Each number is 50 + 12 x the weight over its row's rms, rounded and kept within 0 to 99. Layers, rows and columns count from 0. The size before them is the row's rms in percent of the matrix's.

# layer 3 attention key, 320x320, rms 0.216, rows 239-255, columns 160-239
099:58 69 52 48 78 50 46 67 64 56 49 48 48 22 52 28 39 60 42 57 47 42 64 54 49 31 61 39 58 41 62 62 42 39 45 31 69 42 65 47 37 37 49 68 53 63 38 38 40 56 47 51 40 42 33 57 58 46 41 41 68 73 63 61 33 57 35 39 47 55 56 40 51 54 36 33 59 54 58 50
107:56 49 39 74 70 46 78 34 47 67 41 57 39 52 48 52 55 46 51 64 58 62 32 47 54 60 41 38 30 34 45 63 60 33 57 73 57 44 26 36 64 63 49 37 52 48 50 54 33 38 47 42 62 42 48 50 40 50 72 48 42 54 67 51 62 41 41 46 59 44 63 44 48 39 51 44 54 89 50 25
109:68 49 35 54 48 42 47 51 61 52 38 49 30 47 38 39 54 37 49 50 51 44 59 48 68 52 31 43 46 56 50 56 36 53 50 50 60 62 61 43 63 42 41 69 62 21 44 37 40 55 58 55 57 37 48 48 55 25 52 40 42 37 56 42 42 53 39 70 41 67 44 46 39 37 45 31 50 52 63 53
095:44 55 70 40 41 49 57 36 55 77 29 60 49 42 60 64 53 48 48 54 48 56 31 44 45 60 51 43 68 39 54 59 36 66 50 51 36 42 48 49 39 78 48 39 53 37 71 64 50 42 60 38 66 43 35 67 54 46 37 41 45 54 57 50 47 30 57 54 45 50 30 47 62 34 51 31 64 56 57 47
105:62 37 45 47 40 49 51 69 41 57 61 47 41 40 52 31 79 53 27 66 59 55 36 44 45 46 55 48 44 64 68 36 31 31 69 32 48 69 60 62 50 46 53 43 53 59 54 54 38 64 46 54 40 55 41 47 38 53 25 44 46 52 51 50 34 50 50 49 26 39 45 55 50 58 25 64 53 49 68 37
104:59 47 49 21 53 42 68 64 47 61 48 49 53 53 49 35 33 49 34 41 42 33 70 38 71 68 54 60 54 44 45 74 59 67 43 68 27 53 67 34 60 64 71 60 66 61 59 67 46 51 56 28 43 31 38 51 51 56 29 55 60 40 42 68 50 53 46 46 43 43 61 32 36 36 52 34 67 54 55 62
101:48 41 51 53 46 53 67 30 48 62 56 38 74 46 45 50 57 67 41 65 52 46 56 45 61 57 55 47 48 63 40 62 69 35 49 42 47 59 43 68 52 48 53 48 24 41 59 47 18 36 66 29 57 57 51 46 34 59 56 25 61 59 34 54 64 59 58 51 50 55 44 53 50 48 41 48 47 86 45 29
104:41 51 53 63 61 54 40 42 52 72 53 57 45 45 49 54 31 29 44 65 41 62 40 52 25 33 44 50 38 50 51 42 67 44 64 53 57 53 61 65 62 36 68 46 34 28 55 72 54 38 30 63 39 41 48 40 40 63 39 48 58 18 60 47 45 35 44 48 47 26 44 76 56 55 76 65 44 56 31 38
095:52 42 57 26 52 65 37 44 51 54 40 61 53 63 26 39 36 64 27 37 42 40 48 51 62 69 46 51 46 47 60 43 38 55 63 52 38 47 58 23 66 40 56 58 27 57 42 51 45 42 65 53 53 24 42 55 61 41 45 47 33 42 28 50 54 41 47 50 53 57 38 47 63 56 35 51 52 48 52 24
110:39 68 49 83 51 50 41 59 51 41 39 66 53 42 64 48 48 52 26 40 53 55 27 56 42 36 40 43 51 59 62 74 41 50 53 41 44 48 59 63 43 59 63 62 68 50 62 59 44 36 44 71 40 41 50 40 69 60 62 36 45 47 59 61 43 45 56 34 47 38 54 25 48 57 46 60 44 47 49 55
103:49 41 43 63 45 60 53 46 38 43 50 56 31 39 57 37 49 52 46 74 37 56 47 55 56 47 29 63 46 48 49 44 53 39 47 33 34 42 49 34 62 34 48 42 58 57 73 40 41 62 52 39 69 56 63 45 47 36 43 64 39 53 76 55 43 55 39 46 40 50 47 43 47 72 39 57 55 56 41 37
098:51 52 50 38 41 52 61 58 33 51 49 48 44 47 62 73 38 47 33 70 50 46 58 63 66 61 46 62 49 76 51 33 47 49 47 68 51 56 61 49 25 58 35 39 53 71 62 29 56 54 40 54 31 74 64 48 56 33 27 61 46 35 54 59 68 47 50 49 47 29 42 41 21 53 37 35 41 44 64 51
107:67 42 52 54 59 50 31 35 30 51 41 55 60 48 81 65 47 37 32 51 47 52 56 45 67 44 47 41 49 57 58 68 43 50 55 43 55 62 63 43 43 52 27 49 48 35 46 53 33 65 59 53 77 42 56 59 46 58 30 47 65 38 47 33 43 46 37 43 45 51 45 38 58 58 48 71 52 43 63 33
103:49 52 59 77 54 50 17 53 66 38 50 30 39 77 55 57 36 31 41 58 53 38 65 48 31 59 39 59 51 54 53 62 57 50 62 37 68 55 45 63 52 64 41 50 40 23 50 31 37 47 68 31 61 68 67 47 51 38 56 72 46 71 64 36 54 32 42 67 57 65 36 55 69 46 31 20 56 46 60 49
110:37 55 47 46 56 69 49 46 44 35 29 25 45 36 67 60 46 70 64 32 27 54 49 33 37 56 52 55 55 46 51 47 41 53 39 53 56 64 59 50 41 63 41 70 68 54 37 46 40 65 37 78 34 50 50 62 52 64 53 71 55 42 51 53 38 51 37 50 58 56 51 27 62 48 39 59 43 42 46 58
100:54 42 27 47 42 51 53 21 37 57 46 52 44 55 74 81 52 44 94 53 50 56 65 62 49 34 48 48 58 40 52 55 36 29 55 64 47 51 64 62 40 48 46 46 41 59 50 26 46 73 41 38 42 45 55 47 59 46 45 52 51 58 16 48 50 62 40 32 37 43 36 61 38 60 53 57 64 52 29 52
093:29 47 53 49 54 38 31 53 46 54 58 61 62 53 39 47 29 63 39 50 63 72 53 54 65 52 49 42 37 46 38 56 60 31 58 61 59 50 35 53 66 43 53 68 57 61 37 44 60 66 41 50 54 42 31 51 59 49 43 52 25 46 33 31 27 36 43 38 46 67 39 58 70 59 62 52 50 63 63 67
# layer 3 attention query, 320x320, rms 0.222, rows 240-255, columns 160-239
104:57 52 68 51 51 45 19 51 71 45 46 60 53 39 41 51 42 84 61 41 49 62 41 46 46 50 51 63 61 41 59 82 47 43 63 29 48 40 69 52 59 50 45 63 49 42 58 59 48 33 55 49 49 64 54 31 53 09 45 48 43 47 71 64 64 48 62 60 55 53 50 17 58 48 54 30 46 50 57 33
106:67 38 63 48 66 46 52 55 45 31 27 46 40 50 68 35 41 68 39 35 60 55 50 56 33 84 37 66 48 49 79 49 48 63 49 61 53 56 34 48 57 45 40 73 45 46 44 63 47 39 30 40 32 58 52 53 59 37 68 33 48 77 38 63 62 73 31 46 40 61 60 55 67 71 36 51 50 52 49 42
096:59 40 60 36 78 52 47 48 52 30 42 52 71 34 36 41 43 43 55 62 55 57 45 26 51 56 58 34 55 31 58 55 57 59 57 40 71 32 48 62 71 52 73 42 56 66 31 53 31 56 72 25 65 57 52 62 33 33 53 29 48 56 48 31 56 64 55 62 73 40 34 58 40 34 44 47 55 54 59 54
102:49 52 32 71 44 53 54 48 49 46 82 50 48 51 50 57 50 34 53 41 44 56 59 69 68 47 60 44 67 54 56 56 54 57 41 38 52 47 52 59 54 44 47 58 32 57 41 27 60 40 55 69 44 55 42 69 50 56 56 39 55 70 46 33 58 29 43 45 39 77 58 27 48 54 44 69 50 38 49 52
105:54 56 60 24 67 61 36 50 63 51 49 60 36 61 30 54 43 67 45 51 63 64 71 35 68 68 74 49 50 49 40 44 52 68 41 33 54 37 35 52 51 67 46 23 54 43 41 58 40 47 49 30 61 51 55 39 50 67 33 45 43 31 43 70 46 40 69 55 34 55 62 59 59 52 43 43 46 46 45 63
103:39 66 57 64 49 30 43 47 57 44 52 41 52 61 59 77 48 60 37 48 52 29 43 49 40 51 41 57 62 35 26 74 64 68 61 33 46 52 47 57 51 54 50 62 71 47 50 56 59 30 64 47 56 58 57 52 71 40 61 49 63 44 36 46 49 47 59 43 58 42 62 76 66 32 64 74 42 48 65 47
102:55 43 50 45 44 71 64 42 50 65 54 34 58 36 37 51 55 52 33 62 79 41 41 64 46 63 61 53 54 83 41 54 60 63 58 49 36 54 42 74 53 46 39 34 49 50 42 59 74 56 51 47 60 73 43 38 65 42 73 56 40 45 42 37 68 55 40 54 35 73 42 67 35 62 39 55 63 45 64 56
099:44 59 24 41 51 53 49 68 56 48 51 38 40 59 59 47 50 46 68 69 48 32 36 48 35 39 69 52 34 56 46 34 62 48 28 44 56 45 45 61 47 60 37 58 65 44 61 71 54 42 62 47 41 55 54 78 49 57 35 59 67 51 57 52 36 24 58 52 58 30 40 41 26 29 46 43 61 53 51 45
102:63 58 47 61 44 42 41 61 31 70 70 34 45 60 54 41 56 21 48 49 57 53 45 49 60 41 37 51 81 60 45 43 27 62 72 59 46 38 37 55 59 54 64 52 46 47 36 54 80 46 51 70 43 56 49 54 52 64 68 62 60 49 60 27 55 48 50 83 66 47 40 59 40 62 51 66 47 55 57 59
102:56 50 52 51 60 43 42 57 54 62 35 47 54 34 60 37 53 57 31 47 35 57 49 71 51 45 34 54 43 52 43 41 59 41 40 58 48 52 43 52 59 20 37 40 64 49 37 53 58 51 43 48 35 47 61 53 62 48 50 42 51 50 52 51 58 35 53 45 49 58 41 35 54 55 44 54 58 53 50 60
101:62 47 30 51 58 35 29 60 47 62 50 48 44 44 39 65 69 53 92 40 64 31 46 45 58 24 47 54 70 58 56 61 50 52 49 63 50 57 75 59 43 55 41 54 45 56 37 59 42 46 55 54 44 44 58 42 46 70 56 33 63 50 53 52 48 34 39 53 47 54 65 45 32 46 55 53 63 47 53 46
105:36 52 63 52 34 33 36 51 41 44 64 60 47 58 49 64 57 42 53 60 59 35 57 48 40 57 43 70 50 40 39 50 70 39 22 58 60 43 34 48 48 28 36 27 51 63 55 27 30 46 53 37 57 32 35 44 39 57 50 49 29 54 59 41 34 66 52 27 30 62 36 34 55 54 38 47 65 56 50 57
103:47 50 45 50 46 55 38 37 39 41 32 69 79 50 60 44 70 56 37 34 62 35 51 48 49 45 42 51 47 57 45 30 29 58 68 58 35 55 35 39 70 55 42 53 55 40 72 35 37 70 21 36 35 49 53 50 35 71 59 45 31 43 22 49 59 46 48 64 26 50 49 52 48 72 41 49 36 48 45 35
106:52 31 52 56 59 25 64 44 63 53 26 58 55 38 51 26 50 49 44 36 75 47 41 64 63 40 55 77 37 47 48 49 44 67 36 51 58 59 81 69 65 67 66 28 54 53 50 57 57 49 48 38 43 39 57 55 44 45 34 21 51 71 46 29 48 62 62 50 30 45 47 55 59 37 29 60 52 65 52 53
105:43 56 52 52 68 39 71 57 46 54 72 49 43 37 37 56 51 49 43 57 18 62 47 59 41 43 40 56 53 42 55 44 50 53 30 62 54 67 46 39 30 52 44 43 38 25 56 56 41 51 52 60 50 45 84 45 50 57 55 61 40 53 45 56 54 64 30 63 29 53 45 25 67 70 45 69 53 54 50 33
096:56 65 41 57 33 33 32 35 38 37 51 47 75 34 49 40 78 57 79 48 36 49 49 30 53 53 48 47 32 37 64 40 55 50 37 54 50 53 35 32 29 55 40 28 71 31 50 58 46 61 51 45 46 52 41 34 50 35 56 34 68 66 67 58 52 59 46 41 71 46 32 46 56 48 54 66 43 47 41 37
# layer 3 attention value, 320x320, rms 0.215, rows 192-219, columns 160-239
100:55 46 33 71 39 50 53 28 40 53 35 35 55 64 51 49 49 40 48 63 39 70 49 53 49 53 72 34 44 66 62 38 55 45 31 39 57 49 47 53 51 37 41 58 52 50 71 68 46 23 55 49 61 82 71 63 35 38 34 38 43 47 34 28 58 53 39 42 51 65 58 57 28 57 62 66 47 29 35 50
103:43 57 58 51 38 43 53 65 24 50 30 53 59 42 25 66 64 35 33 45 52 57 36 56 77 70 53 56 79 60 30 44 28 52 62 57 51 32 29 53 59 35 47 34 57 48 37 50 64 44 47 39 41 50 65 56 47 34 69 65 30 47 69 39 49 50 58 42 40 53 59 48 74 68 54 38 50 59 33 29
103:83 61 43 45 60 47 56 34 49 47 33 38 54 55 78 41 48 33 55 48 37 69 67 49 31 66 60 51 41 56 39 37 55 33 44 50 43 50 50 59 35 45 43 54 69 56 39 45 39 56 53 42 58 40 33 39 61 69 65 23 58 56 57 62 49 66 55 43 74 16 52 57 31 49 59 56 48 54 42 44
099:34 61 45 57 38 45 39 39 44 67 61 37 54 59 30 52 68 36 54 50 36 60 67 43 60 41 21 37 68 23 59 63 42 40 51 52 48 46 26 62 55 55 45 56 48 44 61 42 50 45 74 62 45 62 50 63 48 34 62 35 52 58 32 43 59 33 52 55 53 48 32 60 62 51 53 32 60 34 59 63
107:51 57 33 38 37 57 55 59 53 53 48 49 60 68 46 55 61 59 65 35 13 64 64 43 50 39 42 47 48 69 35 57 51 28 46 60 58 42 68 63 46 48 46 60 53 54 33 30 59 67 57 54 81 67 36 52 50 38 50 36 29 49 51 62 45 36 53 62 55 49 73 27 46 65 64 40 67 67 27 67
095:68 40 70 40 46 66 43 63 41 58 65 59 55 37 33 50 52 29 56 49 39 56 50 57 43 57 61 51 43 65 38 47 74 52 48 48 51 41 63 63 54 45 51 48 46 58 44 52 60 63 38 60 51 50 60 27 41 50 45 45 57 50 56 68 58 54 62 54 56 46 39 31 60 62 47 45 50 69 53 43
108:52 37 48 30 48 60 42 56 55 50 47 44 46 48 59 56 66 48 18 30 28 42 58 40 63 62 47 49 56 47 47 58 56 77 47 72 34 51 44 44 40 51 48 37 56 53 49 53 51 58 44 53 44 47 48 52 52 58 41 42 27 50 62 43 51 56 52 48 53 54 31 55 54 33 62 39 45 73 66 70
104:64 61 60 30 70 64 23 51 67 64 58 37 58 49 49 59 53 41 58 57 76 34 42 77 27 54 50 56 33 60 60 46 51 59 85 53 31 43 57 29 55 62 26 15 47 69 41 51 56 64 68 43 59 65 67 46 46 81 59 54 65 32 46 58 52 45 58 46 49 60 39 48 87 35 56 34 53 55 55 59
102:55 52 47 39 35 33 35 36 58 47 65 36 47 53 60 41 71 34 47 73 43 56 64 49 53 52 53 54 78 60 32 65 46 54 43 50 51 47 44 26 35 42 50 61 52 43 41 43 59 59 48 64 26 65 42 47 39 62 20 45 23 66 48 54 67 51 66 59 69 58 63 46 47 52 57 57 44 40 35 38
096:55 51 46 59 37 45 33 33 54 48 43 40 63 80 52 71 62 40 49 35 64 85 61 21 45 64 43 56 63 46 51 53 55 77 50 47 32 57 44 55 60 63 47 44 59 69 42 57 67 61 34 37 48 53 52 37 45 61 56 47 50 41 52 35 56 38 45 37 63 40 76 60 59 53 56 57 38 62 41 53
097:34 76 52 48 40 60 38 37 48 71 41 40 33 39 48 48 51 52 52 71 48 40 53 42 47 63 33 34 80 71 67 41 53 56 39 48 51 42 48 52 57 00 52 68 39 55 42 71 52 57 50 59 49 46 39 44 47 39 63 32 52 46 61 62 65 60 46 65 73 45 34 65 44 46 50 58 31 42 62 53
105:56 42 47 64 31 54 30 49 58 35 54 47 73 66 41 38 31 58 46 46 58 40 50 27 39 58 48 24 59 38 57 54 65 47 35 61 60 42 59 56 56 69 49 52 75 70 69 48 64 28 16 54 42 36 52 44 67 48 32 49 30 50 56 58 38 60 32 61 63 53 64 42 69 36 58 61 57 59 66 53
101:45 65 58 38 34 41 39 42 44 44 76 40 45 23 40 32 34 36 51 67 63 42 50 69 59 74 60 47 34 80 32 31 53 61 56 30 63 43 50 45 45 51 39 52 60 53 68 33 38 31 42 50 51 57 72 35 54 62 59 56 67 33 36 47 37 60 18 55 59 38 42 49 46 34 52 73 47 51 20 46
096:36 68 41 14 49 58 53 63 57 60 33 37 44 66 49 28 40 33 51 53 59 31 60 50 49 58 42 55 50 38 52 70 45 56 59 61 44 20 44 48 32 45 34 59 44 32 53 35 56 61 32 48 48 61 49 52 51 68 62 30 46 55 46 39 50 54 44 37 49 40 40 65 48 50 28 48 52 55 42 62
095:39 41 49 47 29 60 54 44 55 45 58 47 28 23 54 58 42 23 60 52 35 55 66 80 62 32 46 23 69 54 63 51 60 34 40 50 45 59 55 38 53 44 45 40 47 54 57 54 37 56 46 67 61 51 44 38 46 50 48 16 48 50 67 60 56 72 17 63 66 46 60 43 40 32 64 56 47 48 43 55
099:59 33 41 50 50 50 64 48 46 47 36 37 87 44 62 44 64 47 40 44 56 48 69 44 52 27 49 52 29 58 28 67 40 55 54 57 46 38 45 64 47 43 40 69 41 43 62 57 60 60 44 42 44 47 53 31 55 61 69 71 59 56 41 53 41 74 42 44 43 48 67 68 12 59 71 52 52 30 47 55
100:58 56 30 47 49 55 46 56 31 43 14 56 42 56 51 49 69 39 43 48 71 70 39 29 42 57 41 48 43 54 41 61 28 57 51 58 59 39 53 44 31 37 44 65 71 41 25 57 60 34 53 36 65 55 47 51 38 72 37 71 78 53 59 61 46 55 49 32 37 55 32 49 53 56 49 58 50 57 53 54
095:40 46 61 45 49 56 64 56 61 49 58 51 36 41 46 70 37 51 32 58 84 39 61 51 45 46 60 46 75 40 50 51 30 46 41 50 46 50 25 71 61 69 55 47 33 67 73 59 44 61 69 63 69 31 44 55 51 50 61 45 61 32 59 58 52 56 68 49 47 51 37 45 64 50 51 76 24 60 42 42
098:41 74 72 58 67 40 46 39 46 61 49 60 46 52 46 36 47 52 46 49 60 58 53 35 67 35 47 44 52 47 67 59 73 53 51 58 66 61 60 65 42 37 37 44 49 49 47 52 51 24 39 51 42 61 79 61 54 57 51 53 48 53 62 43 71 31 45 39 63 69 31 42 23 51 50 49 60 61 62 42
099:35 50 57 77 51 68 65 56 39 72 52 39 50 55 43 58 44 49 42 46 46 52 38 49 54 35 43 59 40 37 47 40 36 45 53 45 42 58 64 41 51 44 57 56 54 36 30 48 38 57 32 51 71 54 53 52 58 33 16 51 46 37 67 55 53 40 27 58 51 63 64 54 60 52 43 38 54 40 55 38
098:59 60 37 56 47 52 49 41 65 53 55 66 55 53 29 51 37 56 40 42 72 50 46 53 38 52 33 43 58 29 48 43 31 47 39 67 58 44 58 39 50 12 66 37 29 36 52 57 65 39 65 61 50 70 46 51 66 48 60 48 39 63 41 55 55 49 49 36 39 40 30 53 50 51 70 55 37 50 74 45
111:45 54 26 43 43 27 41 40 52 58 65 53 40 52 34 49 55 44 51 33 64 64 29 37 57 68 42 51 65 65 48 40 51 59 52 53 38 57 46 37 30 55 41 56 16 47 49 55 54 64 51 66 30 73 40 39 68 50 43 33 33 47 33 43 56 22 79 58 54 29 54 37 44 12 51 62 63 44 36 56
096:53 50 63 54 33 33 40 54 39 47 47 66 48 42 69 50 59 54 68 47 42 58 55 73 39 67 55 59 60 62 62 47 38 48 19 32 38 52 53 55 43 68 56 48 64 67 45 14 68 50 61 59 49 62 36 40 29 53 21 72 52 44 59 47 43 58 42 41 40 49 52 33 50 74 46 66 61 26 39 52
103:56 28 57 42 69 46 73 45 25 46 28 65 25 42 49 54 45 70 52 48 54 51 64 72 43 71 55 55 45 45 64 72 46 56 59 48 64 47 56 50 41 48 45 38 31 27 53 52 63 54 76 53 63 68 65 46 42 55 49 52 52 46 56 52 70 45 64 43 69 71 41 40 52 53 61 53 51 48 47 43
104:66 46 60 44 51 38 67 74 28 56 45 38 37 55 28 62 55 44 53 31 56 44 77 54 69 53 56 71 33 48 53 38 51 51 62 67 51 39 52 42 37 33 42 49 37 39 67 45 47 63 45 44 45 71 56 43 28 61 38 49 46 41 65 32 50 35 39 41 58 52 46 44 63 29 52 50 26 50 56 40
104:51 34 45 70 42 67 63 41 48 43 46 51 47 44 45 54 33 45 51 78 48 45 49 48 59 38 38 43 29 79 38 61 70 58 36 31 33 47 55 69 66 87 73 73 51 48 49 46 52 61 57 35 58 52 45 56 35 66 23 40 68 42 44 55 50 51 38 58 61 56 53 58 33 53 33 35 61 64 54 48
099:49 41 29 54 25 16 47 48 51 67 65 43 59 65 36 35 58 50 34 65 53 62 56 66 72 61 57 34 38 40 63 49 52 54 68 50 47 49 49 47 42 63 43 34 44 43 60 56 41 64 36 64 47 36 46 62 61 37 56 19 30 66 40 57 61 66 51 56 30 40 53 63 54 43 54 61 60 38 60 42
097:65 44 70 79 44 52 67 46 38 67 52 34 70 42 32 70 46 68 36 42 39 71 28 56 34 57 42 58 68 52 55 61 38 55 58 38 43 25 65 52 58 66 48 34 42 48 61 72 59 46 40 49 36 39 33 36 61 37 30 49 44 66 48 62 50 54 68 60 67 58 51 61 40 48 59 32 37 52 48 49
# layer 3 attention output (transposed), 320x320, rms 0.199, rows 192-218, columns 160-239
100:61 68 34 31 53 62 39 66 57 21 26 24 55 55 39 36 50 57 50 33 71 37 34 59 47 54 62 76 34 44 61 22 55 52 71 65 51 49 41 50 59 60 64 52 41 68 52 72 56 64 32 67 41 55 51 43 64 52 46 42 53 54 62 51 64 42 63 68 60 38 58 47 39 45 55 39 59 54 55 37
092:69 58 48 37 67 60 47 54 52 50 57 47 43 60 47 21 61 47 43 69 54 54 64 24 49 38 51 59 48 54 68 42 64 58 63 49 62 41 55 53 43 64 50 58 55 42 60 28 43 19 50 56 39 42 29 48 35 59 13 42 69 58 48 57 59 37 35 56 51 62 40 32 43 53 40 62 46 51 58 68
095:39 50 39 52 43 47 44 43 36 61 50 52 33 50 43 73 43 58 52 35 50 45 55 60 49 29 54 31 50 66 63 61 50 39 56 71 71 54 58 51 42 61 59 39 52 49 55 49 42 45 53 79 60 40 44 54 47 23 69 58 68 41 38 46 42 44 52 55 30 59 69 51 50 42 42 39 59 59 56 57
095:49 59 63 37 72 65 68 59 66 42 65 15 56 58 54 52 62 39 25 65 35 48 54 74 55 55 45 58 36 49 41 50 49 34 51 33 46 42 34 63 60 57 49 60 45 31 40 52 61 62 33 47 46 47 55 43 42 70 34 53 42 43 41 38 62 59 38 54 22 55 53 54 43 54 68 51 68 32 55 68
104:56 43 27 60 40 44 43 51 53 42 66 36 67 41 62 66 61 49 32 48 46 18 43 59 55 31 48 56 25 34 53 41 55 62 59 46 62 57 40 54 60 41 67 51 56 54 51 49 42 40 40 54 24 56 51 52 59 45 72 41 49 65 56 49 66 34 41 39 81 58 55 56 71 31 46 39 47 61 45 60
092:35 52 46 41 51 42 34 29 53 52 58 51 58 61 35 68 75 55 57 31 42 52 64 19 51 48 36 53 26 48 47 45 56 41 59 41 62 43 54 66 51 49 53 58 53 61 27 50 55 42 65 52 53 51 42 80 50 45 60 42 55 48 39 41 49 27 64 43 46 38 49 58 45 38 38 79 53 51 59 69
106:42 57 54 52 38 36 70 34 49 42 46 68 51 46 61 57 37 58 60 64 51 43 29 53 61 35 46 35 38 73 50 34 61 46 66 48 64 26 59 61 64 47 80 55 48 41 54 42 57 63 57 66 54 55 56 39 64 53 39 19 40 65 53 49 59 13 60 59 73 35 48 67 30 57 52 47 24 36 59 55
101:25 42 59 64 61 57 48 51 54 45 52 51 37 51 30 56 54 45 42 39 46 86 54 40 55 48 77 66 56 33 32 40 39 38 28 37 59 73 36 51 38 42 55 51 53 55 45 29 48 38 39 62 46 29 66 67 65 43 57 36 62 55 44 42 66 63 55 55 41 28 53 57 43 35 43 70 51 32 29 52
101:55 83 46 46 25 36 50 53 47 45 63 65 67 61 47 70 81 48 52 37 67 34 40 60 48 59 60 49 58 35 55 51 50 46 48 63 52 45 39 51 36 47 45 72 57 45 44 60 51 52 47 49 39 62 39 83 67 55 72 52 59 47 45 58 46 43 53 65 53 24 59 45 39 31 61 53 64 52 58 55
091:61 56 50 48 61 52 50 60 49 39 51 40 58 42 55 47 59 28 40 55 51 55 27 53 48 34 58 44 40 59 39 44 68 51 18 44 58 65 45 52 64 43 45 29 61 55 61 99 50 43 57 70 64 51 54 57 62 52 31 38 60 33 46 43 47 51 57 47 60 48 69 48 33 45 55 59 52 27 64 29
094:65 47 44 63 55 38 47 60 62 45 54 32 49 60 57 38 57 52 35 34 59 53 46 53 44 56 34 55 46 53 57 53 62 55 56 43 51 67 46 64 56 46 41 56 39 19 63 48 61 42 42 66 60 56 41 49 59 50 44 45 62 31 46 61 61 22 51 40 43 33 40 50 41 68 34 62 31 48 50 37
096:46 42 68 43 34 71 50 34 47 62 52 49 58 48 65 64 39 42 54 56 31 43 31 68 46 37 54 57 55 59 61 44 76 36 66 38 50 11 57 58 46 19 63 36 48 37 43 32 60 45 61 47 73 50 44 34 63 60 56 46 52 49 54 35 49 37 79 49 55 56 40 68 79 70 37 46 38 48 59 30
099:42 61 33 24 27 39 55 61 49 47 57 62 34 77 54 75 59 86 60 49 61 45 55 38 61 61 53 62 30 39 60 50 72 55 45 67 42 51 44 62 42 50 66 56 72 30 47 49 14 49 54 76 33 50 45 43 48 47 49 39 55 56 34 49 51 58 48 34 57 54 63 39 53 61 79 45 51 61 62 52
097:49 40 57 68 27 51 48 59 56 37 55 51 40 26 43 58 42 65 46 71 53 49 77 70 59 37 52 58 47 44 31 53 33 49 36 56 59 39 59 75 52 55 37 44 36 28 42 29 74 40 80 53 43 47 49 70 71 53 38 37 58 53 64 52 62 42 57 42 42 70 43 46 54 45 35 51 58 45 52 51
092:45 42 55 26 48 40 54 48 53 49 42 66 61 42 61 44 68 56 43 38 33 39 36 59 54 56 52 34 52 59 68 62 42 54 41 72 50 62 43 30 30 42 55 68 31 59 75 40 60 70 34 37 51 38 49 57 66 12 37 53 53 57 31 67 38 24 77 33 54 59 40 67 59 58 48 49 58 56 48 42
095:68 52 47 61 55 55 51 52 69 50 57 41 57 49 31 53 51 74 61 57 62 34 39 44 65 65 43 84 60 53 57 43 25 58 38 67 40 69 69 59 41 55 49 28 58 62 39 58 48 53 17 31 44 43 11 66 44 36 36 59 32 55 46 53 58 49 62 42 37 60 68 60 40 71 67 34 54 71 70 50
098:56 38 54 54 60 40 40 50 50 71 66 58 44 44 44 49 54 15 33 48 32 45 62 38 36 52 62 55 50 44 51 61 30 56 69 54 49 54 46 53 49 63 43 53 48 55 63 48 47 38 54 40 37 47 31 41 41 35 78 50 64 60 42 31 45 52 34 55 66 49 42 37 53 66 54 53 28 36 62 48
096:47 51 37 59 63 44 44 68 54 51 51 46 41 53 69 68 58 34 54 54 73 56 56 06 52 62 51 53 46 48 41 51 77 77 44 42 52 46 39 48 59 37 42 37 49 50 54 49 67 47 57 71 57 46 45 60 48 41 43 56 58 62 48 59 45 41 51 40 24 61 63 58 75 68 31 64 57 56 57 44
094:47 22 45 17 46 23 47 55 24 52 28 58 45 24 58 62 33 38 66 46 45 53 60 48 47 76 69 72 52 60 65 57 34 34 47 37 28 46 48 57 57 51 58 48 38 42 54 56 53 62 73 48 54 54 63 47 53 67 68 50 71 35 53 78 61 52 49 38 63 30 38 60 56 42 44 39 38 59 35 48
096:32 46 41 55 46 57 35 55 46 46 45 35 59 54 46 40 64 48 41 54 34 67 49 41 53 56 38 60 28 47 51 70 43 54 40 53 43 45 51 51 57 33 75 56 52 63 68 49 42 43 53 39 57 50 42 56 36 52 54 36 57 61 55 46 32 26 63 47 60 21 31 50 48 38 39 54 65 46 62 66
095:65 56 60 74 38 61 73 49 37 62 49 47 51 43 54 31 40 48 37 56 44 62 65 68 48 38 68 48 59 54 34 54 72 30 44 52 36 55 55 40 58 48 40 58 58 47 64 28 33 78 37 46 33 62 30 41 51 68 32 56 69 66 49 58 56 55 28 47 25 58 65 51 37 70 38 29 43 43 59 48
109:51 42 56 50 46 45 42 64 31 48 46 55 63 51 59 35 53 47 38 51 56 26 54 47 39 57 53 66 89 63 43 47 45 51 45 41 38 29 31 40 49 28 45 67 60 41 59 56 50 58 60 46 45 70 55 60 49 24 65 54 28 24 67 33 68 54 37 45 35 68 43 38 28 49 45 29 29 43 56 40
097:60 39 39 44 36 55 58 48 45 36 51 50 26 72 42 65 32 66 36 47 41 37 46 36 51 38 36 41 59 58 49 39 54 50 62 46 59 59 63 45 40 38 41 55 62 61 68 56 67 53 45 47 55 62 54 58 66 52 49 74 41 33 47 45 53 48 36 51 51 53 49 55 68 41 61 38 46 46 51 38
101:53 84 52 70 66 45 40 54 43 78 46 61 59 62 50 44 49 21 24 66 63 56 56 34 62 42 60 75 50 27 42 43 49 69 62 55 51 51 71 32 63 61 52 53 49 44 59 53 46 61 61 50 49 52 45 34 64 41 49 43 68 45 43 49 46 53 48 64 74 43 54 55 43 45 51 56 47 43 54 60
101:37 49 47 43 44 51 68 47 50 56 65 69 48 52 47 46 46 51 47 48 52 65 54 40 43 34 69 68 44 53 37 26 26 85 40 31 37 51 65 56 41 38 54 85 58 53 34 69 56 40 54 51 65 47 42 65 64 35 34 56 53 62 57 61 40 66 72 41 45 45 42 49 55 73 43 42 52 46 51 41
096:75 52 43 38 37 28 48 56 62 28 33 46 54 59 58 52 52 57 51 52 48 45 58 49 53 48 44 41 35 32 80 47 53 59 58 57 70 55 64 71 58 54 61 50 63 42 38 56 43 55 35 43 55 52 58 50 66 41 48 49 48 46 53 64 37 59 52 47 40 34 81 55 72 57 34 40 63 50 49 56
096:55 54 40 43 37 61 67 41 54 50 47 47 56 76 71 34 59 44 26 55 49 49 54 43 62 36 35 39 41 62 34 74 55 44 39 44 52 64 55 62 56 48 44 58 45 47 57 30 51 58 41 38 51 39 54 67 32 75 36 73 55 41 52 40 56 58 47 33 39 47 33 54 38 71 58 68 45 71 50 48